From a checkpoint of a small transformer trained on Wikipedia: 11 layers, vocabulary 512.
Each number is 128 + 32 x the weight over its row's rms, rounded and kept within 0 to 255. Layers, rows and columns count from 0. Numbers have three digits each. The size before them is the row's rms in percent of the matrix's.

# k: layer 4 attention key, 288x192, rms 0.101, rows 150-233, columns 0-31
# q: layer 4 attention query, 288x192, rms 0.0994, rows 151-234, columns 0-31
# v: layer 4 attention value, 288x192, rms 0.114, rows 96-191, columns 0-31
# o: layer 4 attention output (transposed), 288x192, rms 0.069, rows 96-191, columns 0-31
k150 096:172071066139145159105150107164151072123133182137166142090164159160142117097105090111066122141105
q151 103:177097115142082161131103174095118092182137126122158121207082146109179163113151162141142072098109
k151 096:065159092081117144136140098101120111174128122085068127091101122104056096106142163090098161173082
q152 102:122129102084118102180161082055144131099132141079131121130094154140149106072137108167158126145127
k152 097:165163161161151121132137162158106087126106089151145178126047107140101133218144121121206120121081
q153 100:134123122122152150138077123058100133131182178120134100106155142140130117139096095129142126113170
k153 097:185115149114092107130103109106116139087046218126188134118119102088114168131151142122133077133093
q154 095:098135082167134147118162092132117114160116158095105127179133099095150131160098178134133098168118
k154 095:127176116124105142083162140123132130102098155195117091112101176169144097137232146114145118143205
q155 103:150126120140124170161105203103151115111140087133154146137149133114096142155160177119143156098131
k155 099:115088098107112092177121067169116156119105150134125131143141149110168158185117136132108092090130
q156 097:140168144144137152099118072158130160154170106121151134056164181077156142148130106124174133126143
k156 093:128077103152151100136117164115120098116120123110059154098103133178118153121113128127120090149171
q157 095:148139125114126099157118211154156084113143091078125155176158068150145126060119103173139118130114
k157 100:089159132134176108079138075150126102137132146129008141112122155116129143165134173075109155146125
q158 100:166131129095112156075137110205148129134110127097076058154157138113196109095174099124104134115184
k158 101:081130034157115050087130134091101068129110147100131114170142164133111132127124112093147095085129
q159 099:180133132121119158112126127103174117116133096142161171109140084084143065181138061134071107124116
k159 102:161122077160075139145106126128078174127128150083150179105115118075147112134123119128097075123122
q160 106:165163159156123163170136150168132143143190113150104100116093119155133139084155133134125165123158
k160 107:111122136098140096150167077117156121141152109126130111147160118155115107167142198120106128120111
q161 101:112124120067129139107120082078122128138200094123120093111104135176149166097113120142093124081181
k161 097:170118158086111132163144081168099071084122118182117132103121139153130114155115187145136175174130
q162 091:142158103126160141082148142159109122158128091113160195061126192123146138082125160087089092125108
k162 114:164119148097111116109167082097143127192120153087145076152175113134138080196129154107173139144056
q163 105:125134161096126080122134103112155137161082141141171106118124147144183166119128138193135108127145
k163 094:103077113097138177186161180150079109130137096191101129090076086154179130062158142124147102128172
q164 099:142144115050106113165161145100113149091102080123128179186166147180191124066117144093149147065165
k164 099:178073159163115153174151186142126108125108147147096147167089136176160137132099068141109096159062
q165 105:112227138090116136110157177094099112127167115154147109136119071119163084146145095113126132144130
k165 098:152064115129110079110201138110158101150078108157112170134120164191132132126171136158120104141166
q166 103:155103120103097104136168133155092162112091109181179102113159117140148133186142161117149151091125
k166 103:161165157091178141095113081048137100113128133136077171096113117178154144154133147113120116125147
q167 094:122116127099122112095175087145112067078049166132086119109071122149133062112083144176130148084108
k167 099:116100158136130162109056136151152186192177079171135214172089108113165146125115140152183103141121
q168 102:082072190148178115131226116081109062162132132156140148103074151119105135079125143148180172107147
k168 107:151194127088119083122171071155109148084089126110153121205149149167104090180045184167114138125141
q169 104:102140213118125154186147141156150123160158057069128132145127166128143090116154081146156172123139
k169 101:153140119182141103142091139072114104103106112187125140134202090130110119155110128110104164147111
q170 105:163115087142145106123162185107049095168095108103120100012162123089146140127103135085098131163127
k170 100:156106116085113149127136133146135144131159111117157128175185102104100132214127200124207170097139
q171 104:131127118126153103101182113106122171120100092164176099145110126094118128137184123081196137139140
k171 092:153087180132153106129090070205162071146090171128157110088144128077132150093132163146059085085110
q172 103:087109135091162149107177141131131117194096130143104103136150161154148075161141140150186154167147
k172 099:134076154134137131087145144140083174141144095105202178120115119138111134110121138100091136113162
q173 094:180154077128128079079074098117123106095100117102087137139176200178106147113081142130129121113122
k173 087:152132082135147146066100188130105105120089063091090193143102123071123133121095097096115101103105
q174 103:153197121154116130122069079068177143141158074189139105158116062130143145179167113129127157121084
k174 105:095133126148157147133144193174155088136141151120148178104034144147082118079190077098125107174127
q175 100:117169079137087173078145156118114144164195091101118205133134129104102103092157108119130118150172
k175 092:168070150122112185102195137090141149150146143146141156181130085130156098127089123146099133152122
q176 100:139089124159120034119109153118106131151139125154075146129088065107164110153148151092146112176121
k176 104:119150179117167150145135110112094099131109155130145128091070117111117140093115122087129103108095
q177 100:132115149104109115103130123185149149126127106093074095052130084114174139101098136103164077095112
k177 099:134138141192085153116178144088097100068106112119159116077177152135106090137123157142123203131120
q178 095:205176113126156152140169186127124109150151152108120149118092146182179115097136121109099166145094
k178 095:119124107104113145132077108191176138193115084141160118135125096074180161104111133082156166092093
q179 095:084105097130128096226173117079115071108096112141146123146161075088129129150088098092128074138189
k179 093:159094216144143127125058089123141122114087123125161173118092193118138145075174158147081154097058
q180 103:147108121157127127098176167174156147144165152168118167150139176137107106166143095172177135120130
k180 101:137060107125170101144136167119070173081083115090083103113087136091162116064103183091067085114080
q181 094:098118138115146113163113190118175143134124161142127146132097092117145170132085141137137113160165
k181 092:168120109150141166130153070118100076178067191127149131094097191127142124148156196099130133169130
q182 103:077147105122147096094133134096094108136156151082056110091171142049108111147109145143141144115111
k182 095:127122103158108145146113120126185184140119126163133148135168184085098099124170137162138118139152
q183 108:118125130152083108052085149074122125088143197078142112129089105133143116188088123143107067131121
k183 096:082117181099129121158117100079120118127104139100115171127137140107167104166195199176169147196178
q184 104:163130098149117160131100099125183152107170086200115084116113087175122110181125118137068165143088
k184 103:187143156109112124111109136132148138109121125140106178099126072124135098100173169098131139160202
q185 102:099075079132143120144139130153114144155121129103106149144102123076154110172157160108161094095141
k185 096:154107124141187126080142107128120143128128126170127150206099120142095142083138163154136114171103
q186 108:122129176128123136112100098163078136133079112102133133084112073149157156123149151143172134079111
k186 101:138149111116134103156177115103098086153182160163159133156202114151089094166048149132144103149129
q187 107:097105100121081113150115128141131172163131138174134132073092155146135143148099148149102150160121
k187 111:138180073081095144114152116070075122121113084112145052147129110122129151130148152117091096157145
q188 101:150172102153178130058099108148133162167100133141077129119131101111142122121134124125113084101128
k188 098:104128146123064079179113160121123132077136199174100047125127085197089083108166197128136110100118
q189 106:146145163093123126164208092184136186154128162050149169145096037086132185123118109139153154148080
k189 114:125180170148180143161145124093141089116148141177112181115148121137119169112167086112073152119130
q190 107:043107128140097150070119147077167150129132119073133121122124078099068123134148124133156129112108
k190 097:130187169160122105141184085117085140109146131161111086143068141172125098117091142118145149160163
q191 100:135089117113106111092099092107162101119153133041155174113091114102150133023157121149117142253094
k191 097:076114169163095173140109137122096100177066101160132088147187136133112135186045124123194112093072
v96 094:029144113085163172132169129142113088076198145105094169140159139145144121167088083065174129128072
o96 096:127148093124111068070144110120127066158139165172124099153095099082171111129107140120138103090072
v97 098:124137133127173195131118120099135124126170105107141173101141187116100130135154126122104109129103
o97 102:097117158141154130107091146113129128109167079129124055076136157135172141122184178115103116127104
v98 096:107128182130176138160108140135137134190105083155082113111163109165173141159084155149154120150087
o98 097:121134098134164171132087115133077140129098151147117095073139121140110135148111058079134115097091
v99 100:202112048053119146153100108142112143143123118166139147166108150065186127062148126155163139156105
o99 102:142135072100122129167115175156126160131171063130138121184102116117140159157132139145080168119129
v100 098:178122180163167164178162118089132139192165181173194144140106189177160094112092170128141121124134
o100 101:093149163095087086097091154175104136123119147081095129145121135132129166062060177192118148125112
v101 095:122096174120166150159119091144171036162139100111106155171158101118115123114122163105163146138181
o101 100:178125142137113156113136134138169119157112124117120127122153127146131089109102118130173096155154
v102 104:149122113148118102112136167124153102080106126126123131152134128168139201078129161142196134122101
o102 105:125146082200151079144117149135167115074121104094130136054142064162010123105132181131198108125137
v103 100:114155086102106090106130140097180047160195118078127136111136152134112176147132089141154098102116
o103 102:109097123144075115159140069134228146169113094131148145108128064104113052156172165139132157134170
v104 097:146110176115144065134128076097123132130148130118069119099094149069166146200104124173091132104094
o104 100:189126166109171162079086140092176127130093133119165102114168140123075059110145102170090083118148
v105 100:164074120109128105139055143101078100076155061108090093091107133111103147161143127118136118133116
o105 103:121098106121113151111118088118106151089141138182100149193105148079172086072143140110125166129101
v106 097:107124120148097157177110154104153099153120161092116128051116117119192096095158146060071080129137
o106 098:179107124220122155125148178099155153180132145111074146144109104157189145162084110142055143126128
v107 098:147164130106162125117113148098091100053150105149150109136160097131123139107116146111145104101051
o107 103:153128196119099108072149124081107157071137098109158123147117081090128130178094154173160124147085
v108 104:164115122115131079087125091202117162161074119106126110134146158170098129106126069096117151164162
o108 107:110136114087088121138090144113165122117105140093137123130190147106151083116127156073132109136171
v109 101:110085171074079148130112102140149087094091187094157136126166050196145135189128134109138152105137
o109 100:108117085077181177110103088105095072137105166145110118149134121218157160149140168092194171170140
v110 102:142132132061160109109106086120116087130148161160143165123134133096123155098107201106066190089162
o110 106:170114111083185141143092109134114101133098170127121184140123176119153148126153145121116139139136
v111 100:113066069100114106033172141185049090085119110128071160168086127132116139169078125084127146112134
o111 099:090129087158139105160161118102135137040109109078107171172123108167148130123152151126104091069095
v112 100:110169118137086147141179096156124083152123095151112139152101154084104124096087153119167079148119
o112 104:147151148093095160121121158098168085172087176085077116171120126092156118075143098094138133178132
v113 092:126195169095089138134133114123118109123088134111128095107114130103090154133171107214121082111145
o113 091:130079182150112179062149122186145171107145105097154076049163125111118137112145109073135136129123
v114 099:109134139087098125110134119157147113097138101140096132069138110148114141155175085124154114134135
o114 102:112063136146133174127121124187145071125133199131147112123147156130150173093091088088162077131174
v115 102:117178138149127136089201168118123083117090086131083070126126170113082129134136177135141084116130
o115 104:103164136194190087142137124123122162112112134060113193084147069148096151151146156090163091105120
v116 098:124158112093113147098106057165127174188158156159145144140126156141151114124136125164090129134140
o116 100:156177156104027105134131055125057117158133111129143136153120113140172182187135158156125144125170
v117 095:152132141123146084135099126149039153088141149185175177166128128109159110122202124168098164163099
o117 101:125132118079056090124144119170098148155153104126124123186077166156079128154155163091086149105112
v118 105:139125159154132080104146086090120170136171147112108106080107132094129138154155112192144070105107
o118 108:183148137111070123086094072091115149108134123154074143100123164154062102144139179075064141164175
v119 106:172120118141083120111086172118123165077144140088133196159136144077127148158037181137109101132154
o119 105:162106094100097158114068145091175167163123164131096148140107179117113149099084114091106153124139
v120 097:136093127119172040141166157099108158044148122137115150137086095085061136146150121126155128142137
o120 098:110150116080109099183105133073052085173154149182158113146139123074164153137116141103128126183079
v121 099:121181132087181146133174107101166124115096199103127123100165120129105126106121136095155114110121
o121 102:191112098059134091121121132088130108120135147113121145134107124120121194112083130179141096121159
v122 092:142074138090134152134102093131046079162131121162110173108133148113151164132102093148141104089149
o122 095:112097114136160090118137117179123227134125171129181127109097175110102119137166075146077135128124
v123 100:092113172119129118088129139141141153147104146080147180109102053108173150110164207146069143125129
o123 104:108141105154137117170115119063147190087159099087232100107114162174091136191152144103131149086153
v124 103:104126109088129154142086111126139171145090190163114129086083160108130129111073152157075142125128
o124 103:113100175074077141119141189095143203150113141108101152088118192150179106136127139104119134155127
v125 090:126044072142116082097099113201154195141164116097108134171078104142118090133160112107121086115149
o125 098:130095163126107098148156153170137172091125067131131155167085155112104116074115154134113134167095
v126 105:089171129118212172089124076109183164102125127094141130139072143089135122113156148118183103152127
o126 108:157144116067102148164108124107088143120063118195113128106120101120124104113145186147170122159160
v127 100:098138115152213162129153077141139145083199124154164106086103133188140075125123113111106132112067
o127 102:107202140068134101108176128176135145135180134169135141138109175201186160148124118150113175176169
v128 099:139153147145106132143157095063135122124100190170102104141125156140113098121114100119105146158131
o128 100:166149093169125182100131122113173083173099097129121102103164165064167107146127142109096135124139
v129 103:107152125109097144119149167088102172090111115125156120164130124106114077128134186108074111159152
o129 109:112151147125067119147087111128140138170141081106138129169104093187101093131130163165127125098113
v130 099:138124168134059149136192132132173084131147143099132092152129140123147159155131152097109158136143
o130 102:135119150131140144152159122073142062123064212152168159087135104116117144135153101145166061128155
v131 098:123098147141174096075151104149136191163078072210176128176149133168148146140128151128060077118129
o131 099:099136192109133139139129114152178113102092181098144145117144168125081179108108142155162087121114
v132 099:165119164153137131115098153112130136152176112106166149160086159119140116093069131088123172162156
o132 105:138075171107088087056116135091154097167128117061108178156150121137079139076078140125093110134109
v133 090:138134117115132134091130079120093067142131100109112119122080154075151069093131087102111146112177
o133 090:132106101110116138076170146126087088120092122147214097111125098080146149129130132091144091127117
v134 095:117064139146132212159107127088144129101149122127107142188112062137134162068107122126137144157172
o134 100:133087144228122130150106146164066174099061094152118132169155176154142184101117104118126161153085
v135 100:159029169157103143130143102100137157135111135127127190134182141102153105154135140119090165116157
o135 102:108087079106098083081136116091156147156161081155115102104104213156106159095119061110041122081109
v136 099:105101119140164154129153166141173107149121133135126106170104180117095078178123084125099089167159
o136 101:076114157130155147140108205138210104134097102140194066138177195131115141103149144154183132114116
v137 094:120125154147115106147121155135134133159154102085045125151152165164061074081150120173125127138156
o137 097:072146102141155100150165156090126095151165115163082096147115166141121068173101090117113133117173
v138 103:112082159120141112124094134102134121125146117168125203167145185089102122155094114121101128144126
o138 101:163116072151145115090100135120119144096131153167199122145079148099098101122121164153136113108116
v139 109:110141179061141125121083139160086114057129113144107133096162117126162135125103125118153071180104
o139 110:152166185124129119129091115133138161068171110038173143118151188131113129126098092123168083084081
v140 098:123131122154190167166136127146100115137085152120103126135163132119143186163100129167138143140154
o140 100:097161102125125169173088110169142128137132162085124146113130140118092167149098114116108116150094
v141 088:139183127183182153121135132143142133183158101185157106160117192130091125142111117149096112110124
o141 090:128155118139136185081121110128195184095112094142176136141107151073111144110129109145029164097117
v142 108:145134099128227133144079104087097195183138140118106135102124142107124074169153170186151055171084
o142 110:117172114075143118139155124133158192168126111126130108123131129132124103135117100118131114131146
v143 100:121091096062122091084160127142112090155125130133150159127172120172119100110213166052122146160127
o143 103:060132150158114084140133113161115082135091104074136128112080109070149150168113141141150139092120
v144 098:147169105123141127126124147191128104101159091130172119137112138113097120050062100122116162122120
o144 099:154117122114111157161136112170126127104181172113135138090184130128074151090100152097077083104105
v145 099:097094111068098088107123129169120145113114173177129123134112184134147112133118127126110130156096
o145 102:078155100072099069105210137130185124115122131141141103096137116125131132136085103125164137116165
v146 110:093137084115054135150137172161156094129123097153084193134122137194132142085196151159161154153064
o146 109:186134069154145172183166163147112130082135169131122148123091079103066138173140160184170128081089
v147 109:150077141126148110133126130145039092094166130157150112078096157160144143151156131138142106093138
o147 114:121097131144132117130201138168081119066135142120146103156120101065124152152097123197115135146096
v148 096:093100096103118127152111139160074151170102169108140146127122155130132152164115104217079181149142
o148 099:150148115119147128165168112063156189197114121134173094117109152166116119110138151163110111157099
v149 093:111070125155107121143152201153139162149114101141113125213102116138171133143121149116148103139136
o149 097:109108144147176147089105174137127111181110147166137110150133095091167141101155103100137124095116
v150 091:140134126082100119099120116145216103158131156049132127101080155122090159096179129041146150144217
o150 094:136095088124141095112089149128155109108115102133119068110177085095156166111171163075165080132164
v151 094:146165072094126197107155154125157145110091121138142133167106132117136138157089081123179093141142
o151 094:167099066091085137125112154125090088164065113149171162150114082130161189147099121092141096092119
v152 101:135122120120108135110113131141118140173053167138094087129110151118128150125103175117147057154108
o152 104:093107093100174115156105191119170160108062131119110157107112144106135154092121129150161166181127
v153 104:151171125167099090106157119163093125138156139122145160144134119142143204106143140154177137148069
o153 109:117145161067127137116128139170126166127154156130131148115108069098145168106120140147129161186154
v154 096:116150151148177114113089177161147113142104183068105167176193102147101137129131135099146145139173
o154 103:127196149125132162109101154160171143139093092111125140097172114116049109155153116054126118119107
v155 093:110112115121148162146162166071160139168098122074143171145133172145107150140111154206139180120138
o155 094:100100122122161119132099163170153101152064102108111116159099179097153123053196147155164100107141
v156 100:074135167108089092069139158107201123057087133139095072168093088169149178156156187088172126086129
o156 099:085131090162151146144122146115113153108064183189138149101169096090081168177139164100178112176151
v157 100:152085165167115110120060150138123121117217107157144146145119157110077096105122111158110151177140
o157 100:136121131115106120112092060065121077129139150114147162140188158138122131133109122124107099175122
v158 105:153155112206130129137114120161144147119142134206160094144124101108085144078105117070129183079166
o158 108:153110184111121130150144138133145070140159086091129199097178097154108130089141149159122115107144
v159 099:055110092096143122149087102176163095086146107089163128124130151112115109063182223110098082100119
o159 098:139143195127168138186138096132126124185164066148154103090070157152145121070153119077157118122117
v160 095:196120124088113133122184175082113131087134162124151203111118137112085102107059128099111103105135
o160 097:148144106112208125158094145144087144114116130087176206088115136072118158061095100161139092130175
v161 098:125105160106196185163148125116140168148193099168124110158110138093149138083108096085161142183208
o161 095:096099137104150124124088172139115134119091135169151129175193116115176120089118105208132135148087
v162 091:121109183148136150152135120088113147084124175216146138132119144146141120123145069118133118115162
o162 098:149116140117098159109137149198067142156165144148146135136116146125134105118054131136105110119170
v163 101:083125116093135111175154143150135107127096118117029140162101116104103071140096048149134089142078
o163 104:124139153086191160054151161164120104162123040143049073165120145119121130161132081075165156137083
v164 105:104112121087104136160128181154135119129103132127133137170174107158138141119104114097065078103062
o164 108:129135104160184142118141118057141095091108100159200137146120168223129157178108079124195184117120
v165 099:155099127144147126115092165190131118122150089104088098099190110132140132137128141173145121141125
o165 106:078084130141164104113164181103154149137122140114135080175136089138067056167147138160141110183189
v166 090:109109101210120183152124101188139121115151141120089102116101160085202124124096152066094150183142
o166 094:146106110146139128156162228156099129150093123116095109133130158112157168126125124106116147099132
v167 103:102104072145159152119114106077112113182137105126090140091091104140136152085135069183140149138108
o167 103:124097122146095127130159130148105144131170160153053103149040125098122221051143113121111106129136
v168 091:111161058156088174152156139175145137124146100093109162128146161175131147101176131128102121140129
o168 092:150095071118134111176107137167162165136097086170145074115137102166163202200167145045206160085167
v169 099:047123185132075134186115152171149127133152115139145085112143158181197109139119074123097087145109
o169 102:146155107085110163148196155164140146107048158155093134113133145144152112122088142159138137164173
v170 102:173129065078137151114162087145152127096096132128110091133143159143133166152124154098078211133122
o170 105:119155146162125129193076065101175101100103074115108101092156141088137089134154131088164123006163
v171 105:093126094131130127106107127165142099141132126110160142098167131106148096119129079087155097119142
o171 104:153151086117098122089158130147110159183097113164121128133089068137149101173188128124112077122145
v172 108:133165105150175133123146097146081183076127122149125177104115078103156160181118111110092081128132
o172 109:161151140104135176103113114054127196109156134144174175126132068114130135141140115158083127163103
v173 109:084170181140161119129165079198114123152090123142128111169045183111106109084098163180070158143134
o173 108:137165207149089135133124113153112163092106105108113128114188131118162101109133176109141114119104
v174 112:128106096136090188124126158162142087158127104166147098140139129096142137119180139139200185155111
o174 110:160110088174172102154139146111100090153137087147091104161117124188142112193131084099128138116136
v175 108:186082129147118134137148107103167118105122147112180176156099089124137127149154213131116118147161
o175 107:122116135165042143175158130130162108101190114113138157175065158096089175151134131126100138124199
v176 093:112132094128154133121120151136110179106184091137127156115059095111114112111137100140126063122160
o176 093:135166105152180095089119102161131191128156136153168177109122145161125186111138104089115162099100
v177 091:106152137091180091126131121133131139152106098134052139130147171108122152136086105114085162086118
o177 097:154167087098137157100110148139093131111162189116136116141146194104175112153172059063116146077115
v178 101:152127096127113173098150101151118194144148143032177069098084147177123117078071081173129133144141
o178 103:109076122153105136179131157122125125091110159177136083113154110221184093088091100085122099103195
v179 102:120081161110123124056096110098127120062145081189111167103135101115103193133165083150139105127075
o179 102:145098124128127118158116102043118150123089161160152138093104150082128080172167116138148102179147
v180 089:116093120142154063085131120145128125165112116119117153110164116142155167171094145126188117157100
o180 096:117126119073102088121110112118148125109151200135127123147122120116108172180139122106081176143079
v181 096:172127153092075161150186109099107121149141121135173128168101122096137137119111135127118080135125
o181 100:081147155107103180145106116104070103159124094137104093148153126186139159148083107122105136098117
v182 109:165089167220169124127117155164139162061089113157123102127092072147154138115103118082117122099099
o182 104:071127148099163149132138195131074103063104084098116117124135111131072125072191142102101101132125
v183 097:087113173160157102138132133099076139193091086130150141113123106079120117122118109098069071150119
o183 103:107123203090116154118136167091112157096062081085122116093093150126128109109128112201112125124089
v184 099:141108122113105097132120122057134129074158162161177140102085113118098123059135153118064137120148
o184 103:130151128164100143112101125164169110113148152128137191150144091173133160080119137146107060145210
v185 102:075104135166180123119132109127108137132131126080114130092088155122169158215128155114147119127097
o185 103:150174075128098133162121174117146057114148145098102138136129232132169120130150118089151103119103
v186 101:150175156166165180163158115090091195129161130076159131120082156108136124075109125167136177113160
o186 100:173165156197135185100124178167095151133147127083100101131220140169146107086149115131089138086159
v187 099:156121182167126101130081095151077137180198108116081116129113188161162108134072106106137111184131
o187 103:123140169119102146096175126163105101146152118068097124137130133113147089066085111159178107125170
v188 098:140163136155114178144136178113124070144097149126124109134141150146140192083087153116175124036147
o188 097:169098083147096161065150094127088158130124137135107187073120083116158119136091175113096096090086
v189 094:128150139127102194109167135110180163155164150061131120122136138197150066129119099125080115149125
o189 099:124163161128145120087099169074124100111106180112116101176211117226167148171119170104151119133200
v190 099:113103117142155094117083118094134106185112154214122191131164169100109120164087088119088126124169
o190 101:153105120124117119083124124105155132194139135156147191133108125081147069140109172109060106136087
v191 108:166195105134167119084088149153153075106152108138120156050136128149117173076107109121176120127180
o191 116:091109112156123085087097132157089173121178126187094136099104055107129128142118128073094112172174
q192 089:108141044145155069096151159094148111149103111140112126163081135076146120152129142144129217103113
k192 110:140061146106158062126113058154201108153108134073134105162096123116128136117128181099177121068067
q193 107:165158149172094215147134163132090122130171116153126153083184119148117120128186115087161152191086
k193 083:100158098111049148132130110117124107065124117105186159162166122160123093155076158102117121113164
q194 098:126114190154162088170174138110141074199160144129090082164105119077113110110088119156165092098148
k194 094:166087122086094134133159113121194111088096162129166126202115091147146170123086147098131149130209
q195 088:164166105078212108132073167132101142121147124113142119108100152118138138127208069155116139105120
k195 100:139159127128150081175111128053181098168072121140120115175046101131142115118124114145140114087100
q196 089:096151107131134079091166146107153146103168107111114126115085079133106106073131193113141157162122
k196 084:157080107114135060140126114117115103151188156124145142149147113094132133124117113114096126125119
q197 093:155105142146085138137116127180125138131132108111112196074127108114161114112124118105164149204145
k197 094:079197194140119184157116177141117130075144093208184144163129195133116151095115156158140146115128
q198 097:091120137100155128186153101139087142104173110121156139077125096085179028149124091147115136112142
k198 094:093196184158115120070100079154061070104096131118131182211074112149117127131064126182132125134147
q199 099:088103102117172125178178156167175181156146152131144083115195136158137188134178133111136155126094
k199 104:159127169183124144109150124090120125092154095103209178125151114107115031136130120099149104149173
q200 099:142139132150094150108109135127144133143188071160164075124120198087070124112107117164092093176122
k200 103:047179109122120136065117161096174111114188119119151158095140128174162118073117119115055125111113
q201 105:169094078122131154160111122095119087157064138089128140159084160138130122181159110117120105161128
k201 108:158157109168098140147092126129146111129179087102110084163115065105033067150100092189107137092110
q202 077:156097110145147085089109154137140147168117082202112110075119171160107137157160159149097108149124
k202 091:144089068138149181160109131162167104108114117102117134131122110119158147148167139128156142124117
q203 083:147127170124097125146062138161108153161111126083104131120148084087154143100171148145094143146092
k203 093:079157125173135129207136136147161158163144162101138162089063172101159122111109128137166122176118
q204 083:144114139122143164152153155093078151103103151072152145102163130141093107105146159074194137100102
k204 097:130166137146126168102107173147123118131166132110141096107156103086116176153072101138124068120104
q205 097:145106143093080085156150084126122083104163182102170051175165143092157113137178137114112128090157
k205 093:096149140104128181167102135108100101132079078132086108135200132078174152116130165085163177115126
q206 094:138094092159155094097116128116100190126153116176118130163086143151109063165088152127123116019168
k206 099:107107130113110154100125142127119063131125172147184142132115139140145140138094115160041163154182
q207 084:168153140081164145072136136152166176144113050143147137140164209154096137096167110130139154071097
k207 094:115083111170210150193124089151100125132145164132141101144142120085185091115140132087102103109132
q208 092:140129091196122139122167119096217147147105107169147094172183126169154143075107134119108132153108
k208 093:160101151141125168129117157116176138153076154171133166097196162116172163081156086093127105120095
q209 103:126110146112124096111126089170091067098183150102167099107158161115145123078143093171153098163165
k209 102:151139129086126139131028127093114089146128204101143129162139097099048128100121123104077163162134
q210 100:124162141132137114156093109092040110168106126144131127118121109118097186127116098103112086068137
k210 098:076091113162178145130167135112154100140183088092126120111091136181102061179131147127128151134092
q211 096:086119076139116182142197114103121115106083129101130136123140156086155133112081080119197163141114
k211 095:142161180194158165140084181122110178081162165120117133050136127098137088102093142121079157149149
q212 099:254113116165156150147091125162116108124145158089140162119153124117171132140166124162172058158105
k212 104:141148121135131120166098099140136149145167161064130077118084146118135093143176162109161147128094
q213 096:167122144140065213101143100118122167106176154117080167109153187190223080144133116108122130125151
k213 094:097125116139135143140144133068135156125129173065123062143107109124136138132172128127175127128138
q214 099:145100175083169119168127224107148086117134109101071126178168071121137085129143138090130118100130
k214 099:086151132103141138123135156117096102085131135165127110172151139147168143122136157164123151181147
q215 098:127179136117120118094137138098150093123128075086101141165130067124112132126073158128092112153130
k215 106:185127189121117164114131159161109152115084077163054089174184195126107109123112078131108071100140
q216 074:141086181110110159136198136190112105092099158112073145141154135161169119132147094134117083138157
k216 089:084078125129050139062129118101094128112134083141142150186164084138165158114140131135125124198167
q217 088:140116148117153120114144104150111121133129153174179072086115118143141073110130120136051169059096
k217 090:078085128075194084163091082133122104155059122080090105142119098150120163202079124173099123103099
q218 098:118156112131163182117133183165128104180166160097139158107129132134124163111154129137119082125125
k218 100:091169051166114088101147194144081138094121134090073116141106131109147100131148144102151118154172
q219 093:177109160088125124167187101129077131106126121148095107060128087125143094135157136115132110173115
k219 105:103112131085170117097123106191131123107171123120148120120114143171084166142118130196136150151116
q220 105:118133142116150209128147180117153125107099142106137135100126166101093164118115157128165119066122
k220 101:095161114078148132159160188113057128092118091185117104164079139156202106135142129147104098155143
q221 107:070132090098145059121095086109087092152092114104156078089135091128121062144139127134184148107153
k221 106:115197139124162157158152171163153157103143144158116117143116167138162135129117150152182129179111
q222 103:119088153131102132118107155142115072139094145113196112111146071125128126116127143150180112141114
k222 102:220165150103137137099082124059115113158174119145136140144152133183162122091120115132169113151137
q223 103:131137142155169121085087119076098173080081171123127114131173137143133150091163091091118154158125
k223 099:115102117091142168088093108087197125125095122132170083115130142141138122157139152084109091113133
q224 080:124083094110116140133112091135128131157082101123154109087111150123098116131063135110108143153095
k224 093:148119158141152091136148145164135118151092146043112152143128090164131133055136117137021119135101
q225 086:175084136196130079132134124124132185131168098115120128136087100150182138050139092097198098195132
k225 097:095131121146156123129109128157125141101158137188111117078126152093112192085162108134187165184145
q226 099:162144160129132093171154170148144128195113184148144114145136156161125110197095131112125097130138
k226 092:140140159100141098153100107143084133148105151135129173138084109168090136135115107120109166167110
q227 101:109082131162141139056136140119102132134119094142094124172074105112094126140113180136176100152143
k227 103:163135151143082089058152145085113157127142089118146081084080125177119129186115101163118198095104
q228 101:084171151103087107057156144102111126110121081140164081167084109148122131084094097127089146139159
k228 101:150134131136129097123158138096170160154141161190142121159124101089116137103087129156124133116101
q229 103:085119179214075040113095141113117082104087091116097153164155128084126117107151105132129147154116
k229 100:080113130107157155077159137126136102182144110147164116130113095097101162186128142111064170082134
q230 094:127103139174135066100135113118140094117155117109211151127129108139149164124145193168121178115118
k230 094:123115082146131110222145130179070146162123097169157116148124137122148139093076146071139174158099
q231 092:086127106117090133103153127099133112160133118129139121086175138149156057124183080168074172166087
k231 101:109219110186178141122119124131133153197100088094124148133151127124068152124127119117110159148126
q232 097:169148111097195116107170101151083107047122155156121158119121139084083170053138126100136140140144
k232 104:143116101112179155127142125176116075133146161182145030120119162096156097144074117128110089141128
q233 103:133112106087101142129198134122145076076148167075180205080072145135150090126202142166088188108138
k233 106:133116137192121095156139119177096129152134093157090143153101158167146109117162174082136128095122
q234 107:130106108117099149152159171104136136154116101134078127073156139132204093115118196100184172137085